From a checkpoint of a small transformer trained on Wikipedia.
Size: 10 layers, width 64, 2 heads of 32, MLP 256 GeGLU, vocabulary 1024, 0.724M parameters.
Architecture: no biases in attention or MLP, normalized queries and keys.
Training: 91M tokens, 6217 steps.
Each number is 128 + 24 x the weight over the matrix's rms, rounded and kept within 0 to 255. Layers, rows and columns count from 0.

# layer 3 MLP down (transposed), 256x64, rms 0.0951, rows 121-155, columns 0-63
[[118 167 140 152 103 146 102 146 160  80 131 132 107 122 162  84 130 110  89 107  86 170 152 155 102  87 163 115 129 143 116 138 120  92 140 121  70 167 121 149 101 135  96 137 129 172 148 113 106 164 169 124 135 160 169 129  97 127 114 129 135 135 135 121]
 [137 108 122 142  77 144 142 166 146 147 150 120 166 158 122 135 182 118 139 120 163 138 137 155 151 107 101 138  94 141 119 116 142 151 128 141 113 112 122 122 116 146 119 123 159  99  86 130  88 101 169 142 140 140 128  90  96  95 156 123 113 121 167 157]
 [ 86  90 130  98 115 133 125  87 100 138 112 121 102 183 173 134 108  80 114  87 135 131 140 112 144 121  82 106 157 135 140 130 103 122 129 143 163 124 124 116  96 110 137 136 158 130 119 148 108 121 163  86 127 119 100  76 116 117 140 160 125 143 123 122]
 [131 166 114 112 112 132 101 112  90 158 121  94 151 167  75 101  82  97 145 112 123 106 129 112 184 148 102 135 160 125 111 111 124 127  91 113 113 140 125  91 130 150 150 124 126  97 117 114 163 135 147 125 115 117 115 141 198 115 164 116 130 146 139 104]
 [148 127 150 158 141 145 100  71 116 139 161 137 116 115 137 121 116 125  75 168 136 134 117 154 145  84 111 118 153 109 154 109 142 138 133 128  96 106 130 138 105 108 157 123 101  95 135 139 164 106 136 124 146 145 115 141 170 138 168 134 135 131  85 113]
 [119 122 121 130  66 164  97 134  64 108 134 131 126 144 116 115 129  85 122 119 140 150 116  96 117 129 134 128 105 131 115 134 110 146 107 108 123 110 123  84  76 115 186 148 126 134 120 109 142 127 189 127 121 145 155 134 110 144 156  87 111 108 123 113]
 [168 114  88 151 171 135 111 164 129 118 147 112 104  88 150 120 106 152 146 149 150 132 157 135 136 124 134 113 148 153 118 154 143 123 103 103 138 127  88 106 157 140 119 102 130 156 113 120 174 137 137 116 104  90 102 126  98 148 129 105 155 155 144 104]
 [136 169 106 107 134 130 129  91 142 134 140  91 149 126 126 158 129 162 136 141 110 129 127 121 111 142  84 135 156 159 118 134 187  95 119 127 171 133 116 132 101 161 131 146 170 127 114 107 115 143 162 131 135  95 112 180  89 119 120 137  96 117  94 131]
 [133 144 144 136 107 135 123 156 132 159 156 126 125 127 133 151 126 144 158 123 126  85 107 106  90 149 165 104 129 144 135  92 130 108 140 137 119 143 113  72 120 108 112 155 159 116 150 122 132  92 146 127 128 121 124 178  89 122 123 111 109 121 157  78]
 [121 139  75 121 127 114 146 100 136 112 142 121 117 133 158  97 146 140 148  97  98 131 145 100 125 103 147 127 114  96 129  82 140 191 103 127 151 138 100 185 133 190 112 114  88 112 121 128 129 148 154 125 144 127 125  79 126 121 119 140 157 153 148 151]
 [135 155 107 164 132 158 108 161 118 139  87 148 110  88 126 151 117 114 139  84 149 147 140 116 149  83 132 117  94 148 134 125 147 142  71  94 163 156 125 100 125 119 128 142 114 171 157 131 121 178 163  99 146 143 108  92  85 113 133 149 111 151 128 141]
 [121 104  95 135 143 139 121 121 165 115 139 140 132  88 166 138 142  74 147 100 121 123 115 112 122 160 168 166 147 100 171 135 141 142 120 137 141 106 181 140 106 111 125 126 122 157 142 167  67  96 125  95 105 154 123  94 101 109  92 116 139 157 114 111]
 [ 96 133 152  89 139 154 141 112  78 131  80  83 101 125 192 155 114 150 121 147 150 144 185 135 113 148 156 109 104  76 151 121 157 125 117 114 121 161 125 123 114 142 108 131  98 135 100 147 137  92 113 141 125 140 158 158  94 122 143 172 147 119 120 137]
 [138 143 110 132  70 129 182 148  89 137 105 167  97 147 121 115 136 120 152  60 133 128 122 132 115 124 158  80 113 102 116 155  59 145 105 109 118 132 114 158 124 177  79 131 140 119 187 116 161  79 127 145 150 153 108 109 142 133 145 103  97 147 119 107]
 [ 81 115 130 170 141  62 120 101 128 105 121  79 139 131 134  89 132  76  94 117  89 127 111 127 122 120 150 151 142 137 103 130 107  83 133  55 151 156 113 140  67  71 129 144 116 125 103 142 175 108 183 126 144 121 130 118 110 103 141 157 101 135 145 157]
 [103 104 164 116 144 148 176 138 132 133 141 109 131 130 117 130 135 116 120 139  65 149 156 124 100 137 137 160 116  82 181 107 136 139 162 120 125 149 113 123 111 142 182 147 126 129 146 150  96 139 109 138  96 135  91 106 114 115 141 174 128  96 143 106]
 [123  90 126 141 126 153 137 163 115 116 132 127 134 128 126  93 113 170 129 141 137  99 113 185 160 139 136 132 138 147 142 127 151  69 123 127 100 111 153 126 121 103 144  92 142 137  85  89 135 135 102 121 119 128 114 162 122 142 126 121  97  89 138 157]
 [145 105 111 125 140 145 115 120 125 144  82 139 172 156 139  76 107 140 141 121  81 150 129 164 102 118 110 115 111 130  95 109 142 135 150  98 177 140 110 108 144 107 111 124  90 130 119 125 123 175 138 127 131 134 131 131 118 138 153 120 147 122 140 169]
 [125 126 126  94 137 112 153 116 115 121 181 142 160 168 163 131 145 125 115 138  69 121 128 133 131 133 112 113 129 129 126  79  99 106 136 174 144 115  89 100 146 114 126 156 154 123 147 178  95 116 132 115 163 107  90 123 122 143  99 150 119 124  96  89]
 [108 138 103 131 143 122 133 151 160 145 112 117 132 110 111 114 181 130 101 126 155 170 143  91  92 114 113 135 119  76 142 132 124 147 161 135 183 151 111 113 124 153 118 157 147 158 142 115 141 115 143 128  92 119 129 151 125  88 141 124 167 112  90 113]
 [133 104 103 114 118  92  95 103  85 123 130 124 134 124 125 122 140 106 140 120 106 115 116 114 110 153 137 171  80 123 126 118 123 140  87 148 123 111 124 108 145 107 166 138 123 113  94  87 123 143 136 151 167 116  92 191 139 143 125 146  90 134 131 110]
 [141 137 132 147 113 157 112 115 122 146 139 142 141 109 126 141 146 152  80 117 150 129 115 106 146 142 124 154 103 156 107 110 102 159  97 123 145 152 158 115 158 142 113 138 144 150 142 146 166 113 116 188 143 158 138 121 140 158 167 128 127 117 137  89]
 [153 136 152 168 118 135 144 120  94 105 150 174 106 127 106 137  83 105 123 107 121 105 115 130 144 102 137 162 132  86 141 122 132 139 110 165 121 112 124 121 132 111 138 149 100 111 161 119 118 139  63 166 101 138 108 133 164 143 101  98 124 124 109  97]
 [136 155  83  85  93 114 139 134 113  90 116 134 141 134 143 144 161  78 164 119 125 111  99 138 109 137  98 133 115 137 136 149 108 150 130 157 184 137 121 172 103 127 130 138 151 101 127  99 157 130 171 120 137 113 136 138 150 129 109 117  73 129  81 117]
 [158 124  78 134 159 126 128 159  94 118 146 122 147  95 148 173 125  96 121 141 162 123  94 128 115  75 156 134 114 123 109 148 124 135 128 143 125 108 110 135 138 118 158 100 131 116 108 106 154 144 141 136 127  99 127 146 128 128 137 120 122 146 134 116]
 [118 183  83 108 104 156 117 162 130 140 124 137 145 142 118 129 144 122 131 109 205 145 127  87 121 127 148 102  84 118 155 115 140 145 129 103 125  98 102 113  97 126 138 160 151 102 128 121 100 121 165 115  99 116 109 139 120 147 168 151 106  94 132 156]
 [149 124 155 103 131 131  90  95 133 124 132 116 115 147 128 150 111  81 104 126  89 118 120  81 143 114 191 144 117 125 132 145  77 149 117 138 147 111 154  74 156 106 185 116 135 134 110 114 117  89 125 161  95 138 146 193 126  74  71 109 131 142  96 150]
 [138 178 109 132 120 136  83 154 172 145  88 134 149 148  88 137 165 146 121 151 110  93 100 135 150 131 143 164 123  79 114 146 120 142 157 109 129 145 163 107  92 122 141 174 132 123 105 142 156 138  88 103  81  80 135 130 152 148 125 106 101 109 128 150]
 [122 133  99 136 160  93 111 195 166 125 183 120 136 141 181 131 137 129 140 125  90 153 116 130 143 112 127 103 159 159 112 139 139 142 131  99 131 180 104 125 119 163 103 161 117 121 125 148 152 106 135 134 148  82 141 104 140 104 124  88 138 132 157  95]
 [125 106  92 114 139 100 173 152  84 115 134 195 129 123 130 120 151 135 137 120  98 140  90 110 112 139 131 146 126 143 144 171 105 148  94 158 113 148 123 162 124 156 133 118 125 137 158  86 142 149 117 139 142 139 170 135 132 103 118 180 115  99 176 107]
 [135 138 138 130 106 129 148 103 149 133  69 139 124 128 157 133 108 131 132 104 171 152 136 137 169 157 132 128 153 179 148 181 113 185 100 102 115 132  88 112 114 118 129 114 132 126  85 163 137 139 148 130 127 154 151 116 126  89 167 158 129 158 132 164]
 [124 107 139  96 149 116 132  92 118 123 112 149 105 179 108 110 130 111 111 116 101 118 143 159 144 100 127 109 134 166 117 120 147 168 142 107 136  94 133  90 141 116  94 160 156 140 155 122 113  94 136 102 116 127 124 116 159 158 133 102 158 187 127 136]
 [131 139 130  92 127 180 191 126 143 150 148 143 174  95 113 135 108 215 172 126 111 111 139 102 147 150 174  95 133 188 106  68 153 124 123 135 143 107 156 135 172 111 150 149 107 149 124 165 143 108 142 133 114  89 103 114 124 160 147 129 106 133 138 142]
 [143 129 114 138 138 129 110 160 135 129 108  98 144  72 101 127 163  93 155 146 167 115 117 110 153 119 112 127 123 150  53 147 136 151 129 169 140 125 142 151 115 134 173 155 135 146 105 136 157 156 126 138 126 133 122 120 144  85 133 116 111 134 104 124]
 [127 122 138 127 161 137 114 157 144 133  75  77 118 180 123 155 155 141 118 119 123 148  88 175 129 148 135 118  94 107 128 150 133 130 153 175 129 188 113 184  97 128 167 136 127 111 139 146 110 158 141 173 160  69 145  96 117 122 142 138  88 114 140  97]]
# layer 3 MLP gate, 256x64, rms 0.211, rows 122-156, columns 0-63
[[122  89 139 131 103 153 148 103 138  88 119  95 110  74 129 139 125 130 130 116 126 152 112 134 117  75 134 150  86 182 134 127 144 128 160 122 112 148 104 129 174 115 137 117 125 131 122 170  99  70 134 125 126  80 130 103  95 140 138 107 144 152 134 167]
 [126 103 201 132 134 167 143  96 135 157 114 138  74 174 109 109 138 120 142 128 112 122  97 111 126 145 137 164 132 102 113 150 144 128 141 132 160  69 105 114 125 105 115 105 116 111 129 140 141 151 119 106 104 124 113 103 151 124  88 114 117 139 124 143]
 [104 106 176 125 138 127 125  81  94 119  92  83 154 142 121 117  89 122  77 114 112 108 107  94 150 138 135 139 150 103 107 135 144 106 120 140 110 159  90 142 116 115  95 106 118  93 108  98 152 120 133 111  99 126 156 100 161 137 146 112 107 106 126 137]
 [144 132 158 133 142 129 146 130 127 103 170 133 112 116 120 143 127 130 144  79 129 158 102 147 142 114 141  60 127 151 130  73 100 128 156 124 116 157 113 161 111 103 125 142 113 158 147 119 120 119 129 158 140  93 114 108 120 119 122 107 134 158 110 162]
 [ 69 138 149 136 108 141 103 133 100  98 130 135 127 146  99 137 122 117  90 126 138 146 107 108  88 122 124  79 105 109 132 138  92 116 127 117  79 133 144 139 109 108 153 149  82 150 116 104 141 155 126 108 136 187 110 136 145 125 124  87 132 146 141 130]
 [141 145 115 149  50 100 161 107 127  96 118 130 128 149 152 143 156  65 132 127 117 137 126  99 118 149 137 113 105  88 119 132 129 145 166 126 144 111 122 144 118 115 166 153 115  92 124 154  92 142 121 137 122 177 127 128 188 129 107 106 127 117 151 133]
 [157 125  95 106 121 120 131 128 109 117 129 160  74 123 159 138 151  86 150 151 139 164 148 124 157 144 114 113 135 129  93 146 149 125 149 123 125 159 105  75 130 139 144 142 113  44 122 141 127 113 153  61 105  81 114 155 149 144 123 108 107 165 141 148]
 [136 117 118 160 132 147 142 134 132 126 129 107 134 152 109 138 120 123 111 125  83 109  86 111  86 140 145  86 124 151 131  92 116 132 136 114 101 136 197 144 128 126 114 166 140  96 122 111 103 133 154 110 130 151 164 145 105 106 109  89 166 114 180  97]
 [103 134 108 153  94 121 132  90 120 126 113 119  95 109 120 106 100 134 120 154 118 165 120  97 156 105 117 129 139 128 164 157 125  86 109 141 124 108  82 152 148 126 124 131 139 110 130 113  58 166 139 105  86 141 148 111 142 137 138 129 107  86 143 116]
 [138  88 109  76 113  94 136 118 131  95 153 122 124 150 117 125 119 128 164 109 109 149 117 140 117 151 115 152 182 116 141 126  76 143 161 151 109  97 105 127 128 129 100 122 170 115  93 143 138  91 101 174 124  98 169 130 134 115 117 136 149 130 137 123]
 [153  75 141 122 132 122 135  98 113 120 184 136 119 136 131 124 115  94 131 160 135 112  95 118 139  99 101 116 116 139 154 173 116 151 108 124  77 138 150 140 132 109 217  75 101 121 139 128 139 148 111 113 112 178  71 148 137 125 100 133  80 105 113 113]
 [147 135 126 152 114 134 132 127 167 119 187 113 126 138 103 111 130 130 156 106  75 134  88  94  97 138 118  99 118 150 117 127 105 132 119  94 133 122  97 168 144 148 126 141 106  91 127  72 129 141 124 108 110 142 132 111 126 152 142 116 162 135 106  94]
 [105 134 131  81 132 126 147 107 149 118 142  80 104 113 108 132 142 141 176 158 121 146 116 117 129 133  87 141 136 135 131  72 144 126 158 160 149 109 144 112 121 140 117 120 126 137 112 119  92 149 117 124 142 115 145 103 152 130 111 173 171  93 112 109]
 [ 83 139 110 176 141 127  84 118 124 142 135 150 133 120  99 103  94 113 109 130 141 179 101 127 144  93 133 131 134 126 139 130 165 144  98 146 123 118  90 141 171 140 120  62 124 155 152 126 151  83 138 138 120 120 125 156 131 163 116 173 143 149  89 118]
 [143 129 127 127 169 148  96 130 123 136 115 131  97 149 114 125 127 142 117 160 121  61  93 164 140 133  98 117 108  77  84 128 116 101 161 150 134  98 118 109 152 142 125 161 144 120 112 108 125  98  97 141 151 131 110 137 107 137 155 125 109 172 148 120]
 [134 169 134 128 127  97 107  86 148 154 131 151 102 101 101 126 118 115 152  65 116 153 157 105  95 109 123 114 139 165  96 149 154 166 145 147 165 125 116 146 117 165 105 150 144 111 154 168 130 138 153 126 177 167  89 130 126 114 155 127 144 123 143 109]
 [123 112 117 138 139 143 132 120 140 169  76 115 118 111 101 156  93 139 106 142 119 173 160 128 168 175 105 126  90 122 134 125 100 118 134 148 136 128 147  90 122 106 105 155 145  76 128 118 115 169 133 149 121 106 127 178  80 120 124 126 147 136 134 139]
 [115 111 163 151 104 139 131 120 132  97 100  75 111  98 130 145 123 137 143 129 160 130 110  79 109 104 153 123  94 170 102 186 144 103 146 121 134 136 124 187 121 131 124 123 126 149 123 102 151 177 104 134 138 127 133 141 143 163 100  74 103  96 154 147]
 [ 93 138 160 133 138 113 130 120 129 124 158 111  93 125 128 101 153 143 149 148 145 156 140 109 120  64 101 140 130  80 150 150 108 100 160 147 184 123 117 150 122 122 142 159 119 157  81 172 122 134  98 121  99 134 113 126 184 154 121 114 158 158  93 121]
 [128 101 147 146  96 105 112 154 159 115 129 111 102  86  66 135 131 109 158 142 140 117 146 108 127 167 114  91 126 140 131 130 110 149  93 118 126 139 109  90 129 120  77 129 141 143 152 112 132 104 130 108 131  79 134 143 123 167  88  76 124 107  96 103]
 [130 164 132  99 143 100 121 125 134 121 140 135 110 115 135 140 130 168 119 164  88 100 118 102 124 131  91 137 109 100 172 110 161 136 129 125 167 130 140 106 124 105  91 157  88 116 108 137 122 140 135 152 104 132 105 126  88 157 139 119 153 161 118 150]
 [137 164 148 146 104 169 150 144 134 135 134 123  98  94 112  99 131 131 128 107 160 163 147 114 142 115 103 122 146 118 104 139  88 106 151 126 131 106 129 156  87 131 114 149 152 150 162 163 132 103 119 125 150 126 105 131 122  78 136 151 109 148 153 172]
 [130 141 115 119 148 137 158 139 128  99 106 165 152 125 133 142 117 132 140 133  97  62 109 119 167 112 129 157 123 138 123  96  85 123 123 107 128  95 148 160  97 129 126 144 118 100 109  95 130 136 120 162 160 134 135 129 157  96 163 111  77 124 128 133]
 [135 140 145  79 162 109 140 144 113 133 113 120 152 113 125 125 125 119 130  77 150 135 133 119 135 116 136  95 142  90 118 128 111 144 146 123 140 111  77 103 139 139 130  96 106 108 113 152 112 127 152 129 131 124 151 158 126 153 165 112 147 124 112 136]
 [100 117 126 115 151 115 114 100 155 111 105  90 109 135 155  98 132 133 159 136  54 114 115 145 121 137 126 149 116 123 103 125 127 117 113 146 130 137 170 141 132 153  88 116 128 124 149 159 185 123 130 138 141 152 118 130 101 134  95 126 146 151 164 126]
 [118 127 121 118 108  63 135 151 164 183 127 148  94 105  95 102  97 154 113 140 156 149 112 109  98 138 161 142 135 131 129  86 108  88 105 151 120 137  88 142 126 104 121 153 148 124 147 146 124 139  94 133 113 127 109 126 117  97 181 161 105 128 162 100]
 [128 142 147 130 118 149 121 136 116 156 121 103 137 144 157 131 158 117 150 124 111 137 138 102 146 123 143  97 100 116 117 132 113 140 158  97 164 149  98  69 170 102 142  85 124 107  78 114 146 128  84 123 160 125 140  86 129 104 114 159 179 111  94 139]
 [ 88 109  88 107 130  92 147 166  72 125 156 131 137 104 120  90 120 123 149 143  91 135 142 134 106 127 162 143 117 128 133  86  91 114  96 126 144 146 133 131  96 183 195 142 140 124 137 101 115 123 107 131 158 131 150 159 182 113 124 149 143 167 168 131]
 [132 147 164 136 100 172 134 144 154 157 138 128 113 158 148 136 111 145 108 119 202 134 143 170 130  86 162 134 147 135  97 124 106  97 107  77 127 162 106 144 113 105 121 145  95 135 103 155 122 157 151 100 118 109 125  95 124 154 127 136 189 129 156 126]
 [162 147  92 149 141 124 143 150 103 138 167 127 144 153 122 102 127 134 115 153 126 131 141 131  83 140  81 158 149  83 119 121 167 131 132 158 144  92 158 105 130 141 148 114 108 140 146 119 115 122  97 129 107 110 100 112 124 197 122 105 139  83 109 112]
 [109 136  97 127 115 156 128 116 138 106 146 140 148 170 142 144 133 149 139 115  96 107 130 129 104  99 133 120 124  97 128 156 129 120 157 100 148 100 167 112 196 140 101 158 161 169 115 122 175 113 148 100 155  77 113 130 162 131 155 108 161 144 144 105]
 [144 158 147  96 113 202 142 150 132 143 111 106 151  76 114 150 131 165 138 160 113 111 152  66 123 107 151 127 124 187 159  56 115 112 148 127 135 148 169  97 150 119 163 110 136 126 153 114 137 133 115 158 147 114 108 104 139 120  73 147 116 154 142  97]
 [110 107  68 153  94  97 130 152 150 106 147 149 156 172 142 100 128  97  84 123 139 130 148  28 114 110 100 120 137 119 157 145 109  91 139 106 103 141  80 101 127 141  93 135 146 152 147 141 136 145 162 108 139 138 135 152  97 120 116 139 136 136 155 148]
 [105 108 106 146  81 141 150 124 138 108 142 128 147  80  76 116 119 148 131 131 120 137 148 135 103 120 162 118 140 134 134  85  54 111 117 123 130 149 139 180 136 129 134 118 128 133 132  99  94 134 165 115 105 153 138 131 110  87  88 151 137  77 165 111]
 [ 93 141 119 122  96  84  77  93 102 102 129 153 118 163 113 171 127 175 129 162 169 123 161 154 129 109  86 143 192 127 120  96 113 138 150 120  96 173 128 105 140 149 163 100 123 110 147 132 132 152 141 118 133 117 122 142 109  78 131 157 131  82 106 147]]
# layer 3 MLP up, 256x64, rms 0.211, rows 122-156, columns 0-63
[[ 87 153 151 132 157 108 100  88 133  88 103 122  88  84 142 112  69  96 139 126  74 116 125  96 133 122 130 121 151 136 143 147 123  91 121 136 154 147 140 126 180 119 135 139 105 164 145 149 135 126 100  99 120 123 111 139 127 119 101 138 150 126 117 113]
 [161 176 153 130 105  87 108 152 114 110 167 145 127  91  79 100 151 139 143 109 159 131  92 138 160 128 136 113 131 112 139 141 127 117 127 124 137 116 104 126 118  99 149 134 106 138 146 103  80 141 101 141 141 132 154 132 165 160 133 120 151  96 113 145]
 [ 96 105 147 146 135 150 160 148 142 160 163 164 137 102  86 138 148 149 127 138 174 112 141  68 139 109 125 143 142 156 124 128 125 124 153  99 133 155 104 135 143  93 120 132 147 116 110 106 118 172 112 128 118 109  99 136 129 135 106 100 125 160 166 144]
 [108 102 110 109 130 132 131 194 140 111  87 127 122 165 133 143 116 105 206 129 156 115 125 100 129 146 141 157 103 110 120 133 119 117 111 120 155 110 136 124 146 162 126 107 123 150 114 112 127 155  96 106 106 118 126 148  90 114 120 110 113 126 168 130]
 [ 89 170 129 128 186 117 118 109 143 166  98 121 113 139 131 141 110 137 115 101 117 106 163 126 122 127 152 120  98 118 126 146 137 103 152 171 166 118 140 195 172 110  95  98 149 120  93 142 118 139 110 103 119 131  98 110 146 103 135 128 135 126 157 154]
 [117 128 157 106 128 142 117  84 100 112 103 119 131 135  77 127 159 138 109 131 119 111 144 145 139 168 103 115 142 105 126 107 109 161 142 134 108 116 149 133  74  68 120 138 122 113 145 173 105 112 157 116 129 155 164 129 136 125 154 144 115 159  97 141]
 [134  57 124 117 140 127 162 150 132 164 118 112 165 122 124 120 128 142 118 104 139 136 138 150 122 152 132 144 105 114 153 128  83 147 112  74 108 184 150 133 176 106 118 121 112 112 128 114 130  88  89 142 121 140 153  85 155 112  96 167 147 114 151 105]
 [113 102 113 131 107 189 131 110 115 150 122 142 155 122 124 146 145 118 123 122 133 135 143 158 142 107  69 140  96  98 118 140 136 133 128 112 124 129 144 158 192 101 137 111 105  99 110 144 128 112  85 126 137 125 137 114 139  97  99 156 119 130  93 161]
 [114 122 152 112 141 120  99 154 117 127 114 148 166 140  96 110 112 130  88 153 165 108 130 163 141 163 112 128 140 130 123 161 155  73 141 127 162 165 115  84  88 119 119 148 154 121 143 172 115 134 131 135 100 144 117 115 136 170 101 132 151 124 136 108]
 [125  84 126  89 179  56  99 121 159 110  98 133 133 147 132 147 133 118 181 102  86 120 128 124 118  94 148 117 173  79 173 128  72 123 145 120 149 111 120 112 136 155 134 148 137 155 124 148 135  70 121 160 101 133 127 115 163 118 107 137 147  90 117 110]
 [109 148 167 125 169 155 109 112  84 145 118 125 120 138  96 116 130 118 121 135 123 135 161 156 123  97 158  81 116 161  93 146 133 167 138 108 127 172 131 147 103 150 127 104 149 109 118  84 151 164 120 163 107  92 145 172 134 120 110 112 137  92 153 123]
 [ 84 184 106 146 132 171 116  97 127 124 103 123 101 115 127  85 180 150 154 146 161 144 102 121 113 119 142 136 159 114 116 150 126 133  95 112 131 120 122 129 140 154 149 147 122 161  87  95 135 119 132 108  95 157 143  93 136 104 153 136 124 104 119 148]
 [ 81 179 116 128 150 172 168  69 149  83  82  94 130 116  95 145 140 137 152 143 142 134  87 128 128 149 138 146 154 169 132  69 147  92 147 117 165 124 150  94 123 112 150 163 107 136  92 134  75 127 140 111 164 116 131 115 146 112 190 126 139 127 156  93]
 [ 75 101 111 130 149 114  82 123  84  83 126 132 165  81 135 151 108 159  82  89 138 149 103 136 131 119 111 116 124  90 116 151 168 127 139 163 133 153  83 131 117 174 129 108 131 168 132 108 107 110 132 118 146 111 110  91 212 120 103 128 126  79 125  96]
 [160  94 123 112 152  98 139 128 119  85 128 158 165 156  89 139 108 161 109 109 141 131 111 104 161 163 123 133 134 107 102 119 131 152 117 143 122 136 128 101  65 148  96 151 134 124 168 123 175  80 130 124 112 121 126 167 113 127 119 154 111 132 119 133]
 [134 163 133 142 147 112 117 111 129  93 111 105 130 125 123 131  97  98 122  90 112 122 119  65  63 162 123 110 160 133 116  95 141 149 131 152 155 166  89 132 139 146 140 144 110 103 129 135  87 149 145 111 114 133 134 117 104 138 136 107 142 166  67 111]
 [ 94 135 151 165 133 119 135 194 142 130 171 129  91 102 105 179 126 127 162 132 144 124 108  97 141 125 121 143 116 115 144 125 114 120 102 136 105 150 141 126 135 145 167 131 137 105 119 144 119  66 104 121 142 132 116 145 130 134 106 149 113 153 140 104]
 [133 151 104 155 122 134 128 146 148 116  96 140  84 111 171 116  89 161 156 140 145 151 132 118 110 125 121 121  85 129 105 168 135 148  82 132 104 127 108 133 102 127 131 113 126 114 115 105 144 134 108 149 147 162 156  99 110  98 168 116 139  78 135 163]
 [127  92 105 123 140 161 141 111 118 123 142 136 107 124 128 158  79 112 173 110  83 108 130 143 126 136 125 144 138 179 132 119 111 129  98 126 102 102 140 114 128  99 134  89 117  92 119 109 118 146 108 119 166 136 124 123 118 140 134 106 118 170 157 154]
 [104 154 158 155 135 178 144 184 137 158  97 117 152  98 143 139 129 124 124 144 132 120 139 149 113 125  98  82 132 159 120 128 132 115 166 127 147 126 125 157 131 118  95 124 146 132 150 137 136 140  96 111 125 132 156 122 154  94 113 103 159 138 129 143]
 [116 100 164 100 120 115 129 174 138 163 128 122 119 137 131 136 113 140 170 136 118 117 158 142 127  96 134 124 125 108 158 140 142  78 163 147 119 107 114 135 105 134 159 143 124 112 100 126 133 151 160  97 136 115 103 116 124 120 111 115 134 118 141 181]
 [102 115 145  77 123 139 106 144 149 143 125  79 129 131 153 111 170 154 146 121 125 142 111 149  90 132 100 124 143 132 108 122 117 126 146 122 142 157 126 142  99 128 134 142 151 125  93 138 160 163 148  57 117 136 158 108  93 102 134 138 111 145 131 137]
 [114 139 125 130 170 150 146 121  91 131 139 156 134 145 112 110  81 147 104 127 129  95 121 131  69 110 128 150 151 122 105  96 125  95 131 117  81 121 158 134 151 120 128 119 108 141 183 152 108 120 127 149  99 159 105  98 104 128 115 124 164 133 139 133]
 [ 92 143 165 125  93 130 134 117 156 110 118 127 122 149 110  74 102 136  98 124 131 130 159 119 132 165 109 131 171 140 128 103 140 129 110 116 123 159 148 144 113 128  98 170 149 126 133 169 130 117 133 111 129 168 148 104 115 136 140 127 112 116 139 137]
 [135  70 127 119 147 139 179 103 155  93 131 125  95 116 145 148 123 156 111 141  98 142 118 170 185 103 125 152 122 115 120 141 100 125 161 145 115 111 153 153 107 135 108 102 161 117 197 167 157 129 156 117  97 162 105 135 151  90 149 142 104 133 132 107]
 [100 137 125 167 172  81 170  78 153 138  99  97 138 122 124 129 136 197 107 129  68  62 104 129 132 125 133 119  97 168 134  82 133 159 121 152 110 134 139 110 114 156  82 128 144 102 112 145 129 147 126  92 148 114  91 107  70 151 126 140  98 154 126 114]
 [109 144 110 114  79 115 111  87 106 150 117 113  99 191 100  97 101 144 133 151 136 141 180  83 105 121 107 160 136 162  94  94 116 128 117 133 122 122 113 124 115 101 140 119 152 171 113 149 145  99 140 163 144 207 120  97  76 126 123 143 107 113 106 134]
 [114 142 126 130  72 152 117  97 119 116  94 122  86 150  95  82 140 118 102 145 135 121 145 121 128 148 135 120 116 116 145 133 131 121 121 181 130  69 125 152 157 111 122 113 143 151 127 135 124 107 127 171 101 190  94 144 124 133 114 149 117 125  98 150]
 [101 125 157 181 145 115  65 129 136 146 127 105 111 144 122 127 163 122 134 112 151 117 163 144 108 105 113  87 125 109 126 119 151 156 127 113 132 137  78 129  76 123 136 143 122 104  90 186 115 115 122  78  93 130 126 138 112 156 137 139 165 123 142 126]
 [135 141 110 159 123 143 137 159  98 126 148 128  95 133 146 135 139 152  94  66 103 142 110 154 112 119 123 140 128  83 133 107 135 133 127 124 118 125 183 135  86 112 137 135 151 113 135 114 130 110 117 138 129 118 144 114 138 124  60  93 130 132 121 130]
 [131 146  87 139 134 142  99 134 100 151 123 129 124 115 110 148 107 106 120 123 166 134 138 125 171 110 125 157 105 106 141 121 135  73  88 156 100 128 129 145 157 113 139 116  88  93 127 173 135 157 135 123 121  87 131 124  76 111 131 135 104 107 117 139]
 [142 126 132 175  87 104  79 170 131 106 106 165 139 138 154 130 128  59 122 116 122 113  98 198 117  75  81 120 149  88 124 126 153 151 127 126 153 132  71 150  89 126 120 156 161  87 127 174 161 118 138 116 146 132 148 155 137 129 142 121 128 113 134 179]
 [138 144 130 107 148 113 151 134 164 145 141 132 122 143 114 116 136 151  90 133 125 160 157 150  91 159 181 123 108 126 168 116  90 128 141  86  85 152 129 106 140 144 105 122 119 112 176 135 138  94 142 130 160 145 118 133 119 157 147 172 149 175 140 119]
 [126 136 136 187 135 135  99 117 120 110 145 156 148 120 122  64 112  92 154 134 134 119 139 130  88  91 174 120  98 164 102 135 113  91 132 124 104 112 147 145  97 132 107 137 103 158  88 155 128 171  69 117 111 140 117 152 103 111 118  95 121 175 125 134]
 [140 183 117 150 120 122 118 117 115 159 143 110 117 195 155 151 138 162 147 111 143 121 152 175 126 108 200 119 118 116 114  96 117 162 123 174 140 146 121 162 137 134 140 126  98 143 108 142 136 137 173 161 135 112 121  73 179 101 106 111 163  99 143  94]]